config.yaml
n_layer: 9
d_model: 128
n_head: 8
n_kv_head: 4
head_dim: 32
d_mlp: 320
vocab_size: 9090
activation: "swiglu"
norm: "rmsnorm"
norm_place: "pre"
norm_eps: 1e-05
positions: "rope"
rope_base: 100000.0
rope_fraction: 1.0
qk_norm: true
attn_scale: 0.177
bias: "none"
tie_embeddings: false
parallel_block: false
init: "normal"
init_std_qkv: 0.0442
init_std_o: 0.0442
init_std_up: 0.0442
init_std_down: 0.0442
optimizer: "adamw"
lr: 0.0026
beta1: 0.95
beta2: 0.99
weight_decay: 0.17
lr_head: 0.00972
warmup_steps: 323
schedule: "wsd"
decay_fraction: 1.0
decay_shape: "linear"
final_lr_fraction: 0.05
batch_tokens: [16384, 32768, 49152]
seq_len: 512
doc_mask: true
train_tokens: 138000000
steps: 4261
dataset: "wikipedia_en"
Each number is 128 + 32 x the weight over its row's rms, rounded and kept within 0 to 255. Layers, rows and columns count from 0. The size above them is the row's rms in percent of the matrix's.

# layer 5 attention query, 256x128, rms 0.0644, rows 31,63-65,96-97, columns 64-127
size [ 90  95  84 106  86  81]
[[137 107 173 174 169 125 129 134 162 123 147  77 150 115 181 166 175 115 128 150 157  79 101 163 169  81 147 131 158 144 127 136  99 112 100  57 132 116 183 124 120 143 163 120 109 129 102 119 168 126 141 120 131 170 161  89 121 234 155 107  86  99 157 101]
 [153 141 136 141 151  85 111 111 110 167  90 102 106 139 132 164 214 139 181 113 160 120  80 144 110  86 186 142 169 118 156 143 117 176 150 116 121 149 171 123  76 196 152 147 122  40  99  69 170  66 170  95 105 104 129 109 168 164 135 100 125 102 143 131]
 [ 64  90 168 157  57 120 104 135 169  90 149 169 121 119 140 166 167 112 120 143 126 160 160 143 135  87 145  95 155 127 126 166 112 119 138 120 121 150 126 125 100 158 162 191 113 147 153  52 148 126 181 110 171  89  98 173 125 114 135 106  92 162 118 177]
 [118 154 165 160 182 140 103  61 104 200 147 122 106  91 152 123 144 103 170  82 146 172 128 115 114 178  81 160 152 141  77 143 118 187 125 118 174  82 121 111 133  38 114  87  92 100 115 146 138 117  84 128 162 147 129 129 136 174  76 149 131  64 124 176]
 [145  88 111 159 102 132 125 142 114 150 118  66  90 130 107 165 119 119 161 188 177  72 195 120  98 127 158 104 147 180 109 119 164 140 117  93 103 146 150 103  83 110 183  88 160 116 174 154 124 107 177 112 113 125 102 103 141  84 137 104 114 188  91  90]
 [183 153 198 105 125 153  80 136  95 131 140 145 139 172  91 155 126 127 129  41 126 193  79 126  97 154  77 106 112 125 170 175 105 151 155  81 143 125 132 114 130 126 101  84 121  87  80 112 144 132  68 122 187 126 112 144 101 149  84 157 158 137 142 167]]
# layer 5 attention key, 128x128, rms 0.0611, rows 31-33, columns 64-127
size [108 144  78]
[[132 102  76 112 168 125 169 183 130 103 122 124 102 144 172  80 139 131 145  75 137 121 111 102  92 123 171 109 113 121 113 135 120  79  15 116  84 140 133  58 151 103 139 120  87 108 114 139 161 126  80 125 108  72 136 112  93  88 132  98  95 146 104  86]
 [108 123 206 184 165 134  95  86  98 137 112 110 101 105 165 156 160  99 129 171 188 124 121 159  97 140  98 156 156 102  88 137  88 165 135 147 113 127  67 151 158 134 127 104  98  73 107 111 122 170 135  92 177 163 134 154 162 130  33 193 116 137 120 139]
 [112 133 115 111 128 124 174 127 181 107 121 103 116 139 141  85 142 136 142 135 134  77 123 174 135 149 172 180 113  34 134 105  96 104 141  91  32 140 170 173 113 141 127  94  99  93 140  99 170 135 108  96 116  81 158 110 132 105 134 169 151  74 140  74]]
# layer 5 attention value, 128x128, rms 0.0632, rows 0-31, columns 64-127
size [ 93  90  94  91 103  96  88  94  98  98  97  94  97  94  95  95  95  90  91  99  89  81  96  86  91  89  85  95  94  93  92  95]
[[ 89 124 194 139 182 129 122 146 129 138 103 177 166 189 105 153 100 160 109  84 137  66 130 106 147 126 116 204 113  70 110 121 139 136 136 182 161 157 158  92 164 117  83  90 143  86 112 114 131  86 152 139 130 151  95  86 116 193 103 128 149 153 129 110]
 [187 121 106 147 188 162 224 134 126 132 161 138 183 133  98 116 127 132  98 106 186  70 143 121 133 162 118 156 114 155 183 105 139 142 104 149 148  52  80  64 156 120 116 120 114 138 164 131 148 122 142 146 151 131 150 121 171  78 179 135 112 175 140 143]
 [108 158 116 148 123 201 126 140 163 120 142 123 125 106 184 130 148 190 135 183 108  81  96 112 202 183 116 158 134 122 202 126 125 145  95 119 103 110 107 125 133 126   5 109 112 173 142 139 122  83 150 107 140 120 162  59 110  89 133 132 144  93  65 134]
 [106 149 115 109 167 189 169  84 121 161 120 119  74 116 116 164 120  83  96 191 114 122  51 136 191 124  92 108 146  67 149 147 112 148 139  66 113 121 164 108 143 108  88 101 131 132 116 110 162 149 110 120 115 184 185 110 100 125 102  96 172 100  59 106]
 [ 81 138 126 121 192  97 108 150  42  83 117 128 138 156 125  96 129 143  96 179 135 147 108 142 176 159 159 146  79 163 144 123 133 104 142 157 142 134 125  55 167 116 177 163 132 179 163 129 162 114  94 107 132  93 140  84  80 118 121  93  93 167 121 128]
 [119 127 142 127 119  89  83 151 119 151 126 127 150 119 167 166 107 121  56 151 100 137 177 139  89  98 163  85  95 149 119 166  87 117 161  90  97  92 142 163  96 126 157 141 123 103  81 127 156 149  94 122 104 167 104 114 101 147  89 103 176  84 160 109]
 [146 102 105 114  92 108 125 134  93 165 102 127 112 168 101 138 165  87 139 120 190  94 151 150  95 197 147 134  81  77 139 102 105 164 177 112  91 134 134 140 131 126 119 169 112 170 164  89 100 131 123 105 117 192 128  90 106 132 156 173 171 103  89 115]
 [153 125 108 116  54 116 161 110 134 128 168 152 193 179 114 123 110  80 123 144 200 152 103 116 109 100  99 173 149 124 126 138 121  87 147 147 120 118 153 104 154  98 186 160 142  56  44 180  97 116  90 115 160 141 111 173 104  97 116 123 112 163 102 122]
 [ 92 118 135 120 100 205  94  98 120 109 116 126 134 155  93 160 146 152 121 110 115 179 133 142 154 115 140 113 151 116 181 158 125 131 159 123 125 168 136 116 153  74 114 161 136 137 147 101 111 177  97 143 147 133 134 205 128  54  99 116 136 143 102 156]
 [101 114 150 158 158 103  97 137 129 170  73 131 140 122 128 174 114 138 130 155 123 162 129 158 160  70 163 117 115  83 130 111 123 148 106 135  71  83 155 135 123 124 160  81 120 156  95  80 143 170 129 183 154  76 188 109 102 134  62  93 169 188 104 140]
 [148  99 108 124 131  33 138 155 117 131 156 130 116 131 133 100  92 112  31 108 114 135  52  88  80 147 172 202  99 151 112  92  87 128 138 164 110 122 106 163 111 101 148 133 107 150 149 152 121 121 144 120 106 127 138 141 147 142 165 170 118 145 201 122]
 [186 167 112 156 158 183 137 138 122 120  85 109 149 128 142 186 100 164  85 157 155 102 132 137  97 187 136 107 147 125 157 115 100 188 106  95  71  85 116 114 147 212 116  97 148 126 144 103 147 131 106 116 129 225 143  73 109 148 150 153 150 158 119 123]
 [115 129 133 158 221  99 169 141 100 128 106 134 105 105  96 101 101  61  53 128 172  85  97 135 166 115 138 152 136 115 142 106 128  99 122 146  66  96 144 128  97 142 117 117 126 158 147 112 161 119  97  95 123 109 198 123 100 140 167 103 133 135 162 138]
 [105 114 147 117 130 135 152 163 136 123 140  86 197 161 126 175 176 130 154 130 161 115 189  91 132 210 114 133 127 153 113 132 142 153  86 129 103 138 138  69 186 108 171 127 138 152 185 117 136 146 139 132 154 106 155  93 152 123 182 137  29 138 164 135]
 [141 129 156  84  37 141 113  86  89 140  95 111 106 109 156 130 165 117 166 120 136 244 130 184 152 158 109 105 170  64 178 126 126 132 175 103 108 122 113 160 130 106 132 165 116 165 147 157 134 105 103 112  89 125 144  86 131  70 100 142 182 174  79 114]
 [ 80 135 138 123 160 147 144 107 160 140  89 155 105 110  67 127 123  39 100 104 150 138 123 176 157 104 112 165  93 166 169 122 129 120 107  93 116 134 138  95 142  96 157 141 130 122 144 124 111 189 132  97 148 120 162 195  67  86  80 155 154  65 133 132]
 [119 167 146 130 155  88 100 117 143 150  97 145  93 143 113 103 116 169 103 122 129 105  34 103 121  95 117 116 121  83 127 124 114 174 120 145 153 148 163 140  93  62 171  67 121  95 154  66 149  94 142  89 107 115 110 113 132 202 110  94 144 179 125 137]
 [157 131  93 126 135 156 133 126 150 169  87  82 139 119 131 145  97 136 109 165 113 189 126 115 130  87 119  95 127 176 170 163 157 136 139 120 137  54 115 141 143 108  53 104 107  90 178 103 158 184 114 104 132 124 188 121 132  63 113 102 162 113  96 126]
 [155 113  96 135 163  88 121 111 148 175 141  87 164  93 117 145 160 150  98  72 123 120 181 154 120  80 156  94 175 180 133 143 121 149 138 136 141 123 145 126 105 197 171 123 118 166 157  52 147 192 173 181 137  73 161 130 177 168 119 118  97  51 190 134]
 [160 137 135 131 153  80 146 142 108 166  69 161 105 129 120 122  79 104 118  97 150 176  88  64  99 133 150 160 115 110 131  96 128 122 133 180 117 120 163 122 121 104 154 111 134  43 123 142 113 113 141 126 113 125 139  97 155 165 101 175 121 146 170 139]
 [166 161 126 134  48 168 167 114 128 129 154 172 131 107 134 120 184  81 171  83 116 168 133 182 147 124  66 120 114 158 113 116 138 133 109 122 106 148 101 155  97  65 123  77 128 180 123  58  94 140 206 108 144 163 121 143 150 102 111 128 122 115 137 144]
 [152 121 132 141  86 133 160 135 174 176 162 115 148 129 111 149  98  88 116 136 123 182 120 102 111  94 158 154 113  55 100 117 135 134 146 111 140  80 156 169 174 133 123  96 105  58  87 141 119 133 144 149 132 169 223 167  89 114 102 126  73 158 143 139]
 [114 101 157  96 105 102 107 146 109 187 110 122 131 104 127 107 183 122 133  90 102 157 183 106 116 133 167 193 174 114 175 130 167 130 157  82 168 148 116 142 113  19  72 183 126 129 140 112 119 137  73 165 107  86 157 148 159  85 116 103 105  72 152 122]
 [121  90 104 114 117 123  78 123 114  69 131 121 111 150 135 121 135 212 110 151 175 150 139  94  90 154 121 172  76 111 117 114 125 156  92 159 146 119 115 119 136  90 117 104 142 169 186 127 115 174  77 105 131 114 174  96 128 115 141 108 114 133 127 161]
 [ 71 126  98 140 169  97 155 128 110 115 153 139 150  96 130  85 158 185 114 138 173  95 166 126 167 130 165 140 103 100 103 123 142 106 133 111 146 151 149 157 128 162  99 105 115 133 175  93 131 153 113 105 164 136 172 116  54 162 102 103 118 138  90 105]
 [104 115 138 123 131 118 167 118 150 148 138 146 186 114 118 128 176  61 143 105 145 155 156 159 173 156 114 138  96 125 173 127 143 109 102  74 112 175 104 122 153  86 137 111 148  64 115 111 118 118 164 153 140 131 142 227  91 108 157 131  90 111 117 153]
 [139 111 108  83 144 153  84  93 138 101 127  88  96 139 126 116 129 229 118 141 106  96  90 129  91 200 110 159 102 147 134 138 112 167 107 125 126 152  82 117 178 120  84 125  91 163 126 156 131 142  90 109 102 115 159  87 137 129 138 146 163 176 198 134]
 [135 116 105 108 100 166 197 119 142 150 142 135  93  95 109 150 114 155 158 142 176 186 171 112 151 103  73  94 122 109 147 165 142 150 124 173 130 104 135  89 149 116 117 102 128 165 157  90 140 191 165 146 154 103 162 132 134 167 120 151 121  94 166 137]
 [180 159 133 138 160 158 166 121 117 171 147 108 150 132  92  90  98 130  69 196 174 107 111  94 202 127  91 117 124 142 185 141 180 117 131 125 122  92  77  61 191  72  99  84 112 142 150 150 168 168 145 122 106  97 133  93 116 177 125 104 106 115 170 114]
 [145 172 141 141  96 153 139 112 143 193  88  71 203 164 118 113 152 107 137 102 124 126 112 147 175 139 134 135 106 182 197 135 134 155 129 105  62  64  97 120 151  88 149 131 112  70 105 164 135 119 161 119 161 107 107 164 131 119  93 117 132 156 174  66]
 [ 94 131 131 116 158 166 108 111 122 152 113  95 152 114 111 114 127 154 138 156  92  90 138 122 151 172 111 147 154  58 107 166 160 119 144 107 163 148 125  79 135  96 141 113 134 137 104 155 122 165 126 151 127  88 114 172 104 176 106 102  69 115 122  91]
 [140 142  94 158 124 126 152  99 160 142 170  83 125 137 113 143 128 143 117 114  75 167 162 132 165 105 159 102 128 100 175 122 122 140 126 139 150 119  97 133 145 174 109 161 130  81 163 173 142  78 146 134 122 115 145 104 124  76 146  88 124 147  72 135]]
# layer 5 attention output (transposed), 256x128, rms 0.065, rows 0-63, columns 64-127
size [ 97  83  97  90  89  90  91  88 108  93  96  81 106  93  94  84  82  81  94  98  99  83 102  93  94  85  80  96  91  92  95  97  95  97 102  97 106 103  92 100  91 106 103 102  95 102 107 107 105  99  88  97  88  91  96  88  92 103  90  88  97  98  89  97]
[[127 153 123 102  76  86  93 118  89 138 111 232 130 138  76 120  88 171 120  80 144 140 126 120 121 132 203 115 161 128 130 138 121 133 138 111 127 200 102  94  99 129 148  71  64 123 184 209 130 204 108 144 109 125  87 187  83  95 163 109 186 158 138 123]
 [ 71 147 161 107 121  71 110  96 131 119 156 170 128 120  96 101 146 139 101 117  77  70 120 168 183 178 134 179 158  77 147 154 103 184 118 102 129 211 182  88  99 142 151 109 139 133 131 114  58 129 116 103 145  98 226 146 113  75  74 150 142 134 101 106]
 [141 104 188 111  97 137  88 137 144 112 134 181 155 116  82 137  80 145  80 134  69  69 153 128 165 152  60 135 144 111 146  64 101 158 186 122 154 130 138 133  73 115 110 102 112 145 157 122 101 159  95 133 106  61  65 115 151  93 117 189 139 128 173 122]
 [110  99 185 144  93 103  85 152 132 132  88 122 168 148 143  61 160 141 119 203 148  86  77 140 117 130 108 150 144 119 148  76 118 126 150 118 169 105 112 144  65 108 108  70  84  64 106  73 180 131 171  96  68 103 111 108 124 133 158 111 109  70 129 123]
 [138 149 137 192 135 136 103 199 154 111  70 140 146 124  71 147 170 141 124 116 122 111 129 114 113 176  95 119 114 120 177 222 176 150  89 136  70 172 120 128  92  94 105 152 121 118 153  70  97 126 130 138 151 129 133 101 116 120 135 144  93 154  89 138]
 [124 136 131 143 115  97 144 126 103 151 106  73 114 127 150 186 108 138 137 149 180 140 124 122  88  87 134 124 160 154 128 189 183 131  88 133  91  90 181 104 166 116  83 135 160 129 166 132 143 115 119 117 100 150 178  68 161 189 134 174 115 131 142 146]
 [ 93  64  93 167 136 124 195 112 170  88 137 147 140  84 146 105 124  99 106  41  75 105 177 153 145 167 117 123 142 186  73  82 128  91 102 132 136  86  88 127 103 152 102 161 109 125 151 149 105 160 125  40 140 102 150  93  49 145 150  96 133 117 126 108]
 [120 170 109 143 125 134  91 118 141 164 101  62  94 121 171  66 160 109 125 180 183 154 123 140 143 151 152 127 115 149 123 107 158 164 100 137  61 124 111 152 123 112 129 101 121 119  75  99 156  92 150 140 146 170 155  98 173 123 128 126  93 135 128 124]
 [134 152 123 166 194 127 135  62 139  84 116 106 143 137 142 144 112 136  84 117 138 131 134 147  94  83 128 151 167 171 123  51 169 101  82 137 127  88 150 177 113 140 133  60 113 115  86  65 162  73 117 111 145 177  84  57 143  86 132 156  90 168 138 114]
 [151  91 143 144 109  82  46 160 157 120  87 110 136 141 135 129 134 116 132 120 139 164  85 144 141 165 116 149  89  63 143 116  95 154 169 116 141 108 105 112 160 103  88 111 121  75 128 143 156 107  82 179 135  87 125 154 151 120 167  80 127 195  78  92]
 [112 210 112  93  91 165 211 103 127 146 180 142  72  58 155  89 151 156 132 109 128 118 147 126 174 133 116 131 137  87 113  65  84 135  55 153 103 177 133 133 151 146 128 183 168 150 139 131  97 171 168 115 157 121 131  94 200  99  99 112 110  88 115 123]
 [ 90 123 114 146 168 127 105 110 126 120 127 139 163  58 132 121 201 151 103  79 104  96 136 156 179 135  98 170 110  83 158  68 119 109 100 135 161  97 146 140  92 107 129 112 161 115 131 120 103 121 115  82 101 118 152 127 139 103 135  88 103 164 123 116]
 [153 116 115 145  81  79 114 110 104 119 121 174 135 106 105 104 165 135 148 142 130 116  90 117 176 180 101 187 138  43 147 176 138 112  99 106 142 141 100 116  84  66 137 170 124 119 153  69 158 171 173  98 138  54 154 152 115 145 114  88 140 107 104 100]
 [102 127  81 110 175 104 113 103 157  86 181 135 167 154 101 197 107 160  80 105 111 112 113 132 103 153 129 115 149 109 167 117  88 143 160  71 164 187 111 139 113 129 119 166 145 136 166 209  57 123  63 137 152 156 174 162 120 135 124  88 142 175 152 131]
 [162 116 135 141 200 135 129 152 116 150 100 111 137  99 112 138 116 118  90 158 104 120 173 117 140  84  78  93 171 176 116  61 128  92 119 160 126 126 139 160 152 160 184  90 120 132 130 100  86 104 161  90 143 196  99 118 167 141 157 145  75 150 166 152]
 [145  99 109 141 193 112 106  82 110  80 103 167 154 138 113  96 145 111  83 131 107  88 131 172 147 137 125 147 164 147 114 152 140 107 116 176  89 154  65 136  23 111 128  61  73 119 113  92 137 138 127  99 111 115 110 123 122 125 114  89 131 147 137 110]
 [130 125 137  96  74 161 136 114 171 137 139 141 129 153 151  92 175  86 126 131 124 158  80 151 152 178 160 136  92  96  56  83 136 149 148 149 166  74 131 151 102 111  78 127 112  92 129 147 198 131 184 112 163 101  72 106 127  81  98  89 188  75  87 161]
 [105  62 193 192 144 112 109 115 149 130 139 109 132 134 163  79 149 111  95 184 117 127 104 140 154  76 100 151 130 147 110 148 161 145 116 121 151  39 148 156 117 165 114 109 133  74 118  56 128 121  91  91 103 131 144  57 176 130 102 154 110 145 109  90]
 [112  93  81  98 152  60 149 102  92 125 155 141 101 115  90 192  68 124 153 104 129 153 106 137  65  83 165 142 162  97 127 169 117 145 151 144 190 159 160  71 185 125 115 117 150 121 138 163  78 136  91 151 129 131 187 134  97 137  82 138 141 144 144 112]
 [111 123 139 109  92  89 142 117  89 126 159 185 129 109 124  87 113 129 105 122 107 116 159 123  99 103 163  82  98 135  99 160  55 116 112 130 147 190  94 102 131 143 138 102 124 126 156 179  98 198 122 111 135 132 159 197 136 123  82  95 138 111  71 124]
 [102  57 104 106 191 113 126 149 120 110 158 198 151 124  99 158  85 108  89 116  52 108 171 157 139 124 148 132 140 143 112 113 124  99 128 161 150 152  98 144  98 114 141  82  78 142 109 142  91 144 106 137 145 182 121 156  82 108  84 119 190 142 153 118]
 [132 129 171 118  89 103 121 108 114 153 139 155 106 131 199  79  66 173 149 194 132 128 131 104 139  98  75  83  96 152 159  49  71 155 143 126 174 152 143 111 122 137 125  83 102  90  76 155 125  93 137 122 127 151 138 125 174 105 143  59 156 128 165 148]
 [171 164 138 144 156 110 191  55 117  89 154 131 108  90 158 149 111 149 122  52  85 118 188 108 154 124 118  90 191 145 109  74 143  69 154 121 108 111 172 101 136  94 129 124 107 139 135 109 109  69 129  86 115 143 103 117 143 199 116 133 122  88 179 142]
 [106 102 125 119 203 165  98 117 173 100 176 142 103 116  89 141 127 139  77 114  82 154 179 138 169 133 134 128 107 117 116  54  49 122 151 123 140 186 125 140 114 152 132 124 157 178 135 100  86 140 137  96 186 139 105 148  83 117 139 104 183 219 130 111]
 [ 90  64 106 158 122 152 103 180 135 111  91 156 140 140 112 129  97 122 131 155  63 168 147 119 114 161 131 129 101 148 122 177  91 115 176 154 156 129  91 137  61 144 130 132  96 152 103 125 141 151 136  89 127  96 137 156  62 114 122 113 155 170 164 150]
 [181 110 101 122 156 165  98  48 124  76 160 168 154 109  96 156 128 152  88  85 128 120 128 154 107 125 154  89 127 134 149 164 156  66 118 181 136 138 124 191  92  89 136 117 101 176 134 129 113  92  50 118 161 170 133 158 115 148 111  73 143 168 194 115]
 [164 125 162 118  89 179 170 117 145 107 178  99 125  90 134 127 137 121 144 140 119 143 140 118 182 116 127 137  81 114 115  39  77 131 126  83 159 158 155 139 138 184 103 135 154 138 101 107 195 103 186 126 162  98  97 118 125  76  99 152 129 118 137 157]
 [105  73 103  73 144  52 130 141  73  99 143 160 162 141  96 100  89 122 107 193  89 121 132 144  73  82 158 138 145 141 129 197 104 106 124 125 174 157  81 119  88 156 144  78 148 102 132 162  84 185 109 147 116 144 159 154  92 130  88 103 160 133 146  92]
 [156 104 156 131  78  69 126 149 112 154 137 119 149 102 149 135 193  69 105 135 133  92  93 159 122 165 141 166  95  67 122 246 169 100 133 100 107 107 137 130  84 107  88 137 142  95 140  92 147 122 147 178 118  94 193 172 123 156  53 175 131 100  97  84]
 [128 168 151 207 160 131 135 112 133 130 135 119 132  47 161 146 162 129 110 126 165 108 116 129 136  89 112 141 149 101 134 119 176 120  98 138 122  82 134 147 189 122  94  98 110 131 119  69  95  59 102 140 107 156 126  94 192 128  90 178 113 151 150  77]
 [167 163 132 136 105  98 159 123 105 119 125 123 126 151 187  83 101 168 137 167 129 108 125 113 131 106 158 108 126  65 147 170 153 135 161 126 194 190 108  81 105  74 138  76  88  86  63 156 176 118 178 115 109 136  91 156 127 158  83 130 110  98 162 135]
 [134 134 137 112 122 140 122 122 145 124 110 142 106 160 150  84  87 108 185 191 167 125  43 156 161 105  69 138 101 145 106  41 141 164 154 155 179  93 178 152 135 186  71 154 139  96 138  98 103 115 112 122 164 126  67  63 143 147 142 148 101 134 178 146]
 [138 164  92 164  78 146 152  87 138 156  80 153  91 123 148  59 136 133 150 102 142 145 155 121 146 107 144 144 153 117 100  86 137  95 171 133  65 149  92 156 105  87  86  89  47 132 125 167 136 138  72 121 110 100  52 138 167 144 176 141 171  95 117 144]
 [ 83 186 182 103  86  81 125  88 150  68 136 171 102 137  95  94 151  80 109 108 123 114 132  94 151 128 109 177 188 127 138 142 143 206 124 122 113 144 173 159 124 143 142 138 167 130 132  96 115 118 111 132 184  93 188  94 185 122  64 158 129  94 169 103]
 [118  86 154 163 135 138  99 121 128  76 146  86 123 122 132 144  97  95 103 179 130  62 156  91 154 127  94 178 163 118  90  58 101 118 153 100 128  76 143 165 141  88 117 118 146 163 190  67 122 139  53 154 120 102 124 121 170 174  56 192 129 112 154  81]
 [140  58 182 100 150  86  93 108  53  82 104 140 137 132 143 151 115 150 107 189 149 147  94 156  82 139  88 169 174 145 133  70 131 135 139 117 154  77 125 105 130  95  70  70  96  98 153  97  86 119 151 169  64 132 124 137 115 163 134 107 146 127 142 129]
 [122 179 105 171 146 133 165 172 118  90  85 120 142 159 117 154 143 132 152 147 101 154 159 122  95 148  90  76 147  93 151 175 162 133 123 131 105 195 102 120 131  97 139 135 125  65 163 112 112 138  91  99 131 130 165  81 108 126  94 145  73 173  69 145]
 [148 148 163 126 135 145 119 131 107 207  87 104 112 155 142 184 106 186 131 145 154 146  78 117  65  96  95 125 107 146 159 180 128 150 112 131 127 132 168  71 125 123  73 112  96 114 152 149 151 108 124 146  95 127  85 151 118 160 131 146 141 138 141 180]
 [121  92 101 132 136  96 142  81 186  83 139 124 150  76 156 127 134 160 125  82  90 108 140 141 114 146 119  51 179 153 147 104 120 113 129  93 109 133 109  81 131 144 136 166 114  88 173 128 131 169 134  32  99 113 120 124 120 180 179  93  91 100 127 154]
 [122 183 114  70 138 170 108 196 164 168 103 184 105 155 125  75 111 124 113 151 148 156 130 146  66 170 160 118 127 150 120 178 193 146 117 165 112 104 140 163 103 194  70 105 148 135  88 155 156  97 131 140 146 106  92 153 149  79 190 115 109 108 152 228]
 [128 140 178 123 191 113  90 138 105 125 122 130 118 173  89 153 188 133 103 141 104 139  93 145 132 112 202 140 110 175 109 119 157 170  92 104 178  77 149 163  82 137  74 101 176 117 148 133 150  84 136 136 116 107 141 129  99  86 136 107 137 201  82 153]
 [141 130 131 138 101  61  96 151 154  74  99 131 111 102 100 148  94 176 131 158 129 192 129 135 155 134  95 142  98 161 101 146 122 159 113  64 170 144  88 143 246 117  70 170 100 105 162 160 181  88  80 133 103 137 129 139 133 149 154  71 154 199 102 140]
 [105 179 129  75 138 106 187  92 162  98 137 180 129 134 101 114 140 150 122 158 111 117 171 159 129 113 137  96  82 176 117 111 138 122  75 151  96 200 150 145 131 177 143 106 139  98 104  86 172 141 144 127 128 143 125 125 173 119  98 164  99  66 105 182]
 [128 102 185 140 137 151 109 105 152 166 110 113 124 122  90 135  83 135 134 152 101 110 120 120 142 121  97 164 180 132 141  81 103 182  99  62 172 127 156  86 114  75 145 170 164 165 176 109 152 121 104 128  83 105 169 118 142 133 123 138 134 145 163 114]
 [ 93 132 144 105 158  71 130  81 116 106 143 140 126  91 138 136 148 133 117 133  97 151 130  93 133 168  84 128 164 108 125 116  97 114 124 152 138 141 104 104 100  98 104 177  84  94 157  82 181 176 141 107 134 129 138 129  90 168  78 134 143  99 127 130]
 [148  93  73 130 140 107  81  67 156  69 176 165  88 110  66 147 118 134 124  97 144 147 136 121 153 109 132 150 149  94 143 111 125 117 108  95 174 170  86 191 139 122 141 216 178 137 135 130 154 118  70 109 191 116 199 122 136 124 150 129 139 126 146 113]
 [115 106 110  72 177 134 171 162  92 150 157 125 128  89 139 158 118 128 144 136 123 164 142 110 113 155 104  88 176 140  89 134 155 123 120  98 171 143 157 116 181 142 117 119 183 118 159 107 111 133 149 123  87 179  86 123 124 152 152 158  92 147 105 183]
 [171 144 141  57 195  78 128  91 102  74  94 174 113 106 155 100 122 135  91 142 108 146 117 147 141 146 109  98 128 127 174 179 167 121 136 139 115 104  95 165  92 117  85  68  95  78  92  99 176  67 107 167 133 131  68 156 134 122 173 116 104 139 168 110]
 [115 165 131 102  91 109 102 155 124 114  97 123 143 136 147 169 153 155 123 150 101 154 115 150 135 111 120  94  93 115  97  90 134 153 148 129 106 189 100  78 147 118 169 126  99  86 110 194 139 128 141  88 116 152 145  84 136  66 122 100 205 166  36 119]
 [128 105 173 137 112 105 108 129  78  88 123 123 101 185 126 151  83  99 122 154 170 200  75 112 106  92 101 170 133 140 125 126 133 162  69  97 168 119 172 143 178  94 131 108 157 110 174  85 102 144 126 139 100 127 150  76 168 165  87 114 156 184 111  38]
 [129 128 115 151 152  37 122  94  61  94 122 110 128  70 132 173 137 180 145  87  78 103  73 135 114  87 161 175 130 109 146 167  62 149 152 142 172 146 103 132 140  91 111 138 145 122 111 138 145 118 115 140 172 105 163  87 137 156  90  83 126 131 152 142]
 [ 80 159 163 117 102 105 144  83 119 140 107 202 140  88 159  65 120 169 100  98 163 106 172 124 114  80 136 112 104 106 134 173 105  97 122 122  78 171  89 123 130  89 163 103  99 151 143 150 124 129 131 102 145 169  87 120 205 156 137 112 129  73 111 142]
 [ 96  91 127  91  90  75 143  96 140 164 135  91  86  94 117 183 136  94 129 115 126 140 100 108 165 160  91 141 159  80 111 182 111 137 139 136 178 136 137 123 121  64 124 138 170 170 185 132  81  87  98 200 177 194 123 133 108 132  98 116 178 114 177  50]
 [ 99 133 164  77 104  86 143 127 141 135 147 155  64 168 137 116 106 171 102 178 175 167 108 134  93 131 119 132 131 195 131 134 115 172 124 107 164  69 154 137 133 145  80 134 183 132 142 111 145 132  86 118 143 104 134 157 168 170 124 106 199 124 146 183]
 [143 162 131 111 187  92 168 113  82 144 126 109 129 148 168 137 156 137 155  88 118 166 165  89 124 136 169  47 100 162 123 147 174 105 155 142 131 100 142 145 148 166 110 108 167  76  98 129 107 123 100 130 138  88 102  96  84 180 132 114 100 118  69 133]
 [148 120  72 121 182 127  80 129 156 122 180 136 150 139 109 137 172 141  91 166 109 133 157 130 175  98 141 155 127 112 141 111  92 154 110 103 142 196 111 161 151 157 186 112 204 106 141  78 148 177 119  92 148 130 182  85 136 127 118 113 193 166  91 106]
 [138  94 100 118 116 121  82 123  77  64  91 107 116 130 194 108 133 131 123 127 119 154 144 115 142 144  94 156 119  52 150 144  77 106 156 160 121 134 119 141 123  88 133 175 150 118 171  75  74 165 118 122 145  99 161  73 118 159  68 129 135 189 131  70]
 [153  95 148  79 167 141 144 132 127 119 160 153  93 114 138 130 134 105 101 123 168 159 106 120 123 162 159 139 128  84 117 125 153 107  94 143 189  60 152 192 107 157 110 137 183 124 142  95 118  99  57 157 199 110 134 162 161 126  98 125 164 158 195 101]
 [153  96  91 157 156 123 138 138 122  99 201  98 153 111 144 146 136  83 136 141  93 125 151 155 146  84 150 134  89 146 166  26  73  95  98 148 159 203 133 114 134 137 184 103 176 137 144 133 148 118 164 101 122 111 207 124 141 130  93 176 119 147  48  70]
 [112  80 116  87 136  64  97 130  50  95 173 131  97 126 118 123  98 133  98 127 132 134  95 145 143  81 144 150 175  85 119 170  68 120 107 128 162 107 116 166 139 103 127 117 201  80 153 125  91 173 126 158 150 112 148 124 169 139  91 114 173 127 185  42]
 [119  90 145 115  85  88 175 117  76  82 112 140 102 134 124 170 120  87 106 151 161 136 128 139 108 132 126 140 148  80 107 134 128 141  91 119 163 126 140 173 132  88 131 110 149 108 132 141  81  82 114 150 152 109 153 109 173 164  54 206 160 175 102  51]
 [ 87 111 132  99 134 112 163 125 174 174 123 152 100 119 127 105  60 126 142 133 117 184 109 120  66 135  92 116 161 133 122 131 189 154  94 128 175 108 151 119 144 137  69 141 132 148 175 109 137  91  48 163 151 100 148 101 125 139  80 158 108 154 131 130]
 [164 151 134 160 135 137 137 162   6 107 113 116 147 140 154  96 121  99 156 114 111 126 139 149 115 158 137 127 187  90 111 136 129 153 135 168 124  97 112 136 125  95  88  86 126 141  85 173  42  90 130 144 102 105 114 138  97 147  97 134 107 132 139 105]
 [147 119 105 112 170 139 110 166 114  89 145 136 126 130 120 109 109 108 147 133 126 133  62 180 131 104 132 192 123 141 125  69 136 172 120 142 189  95 152 175 162 157 111 104 176 145 116 133 111 151  95  83 117  70 132 111 135 133 144 111 125 183 125 148]]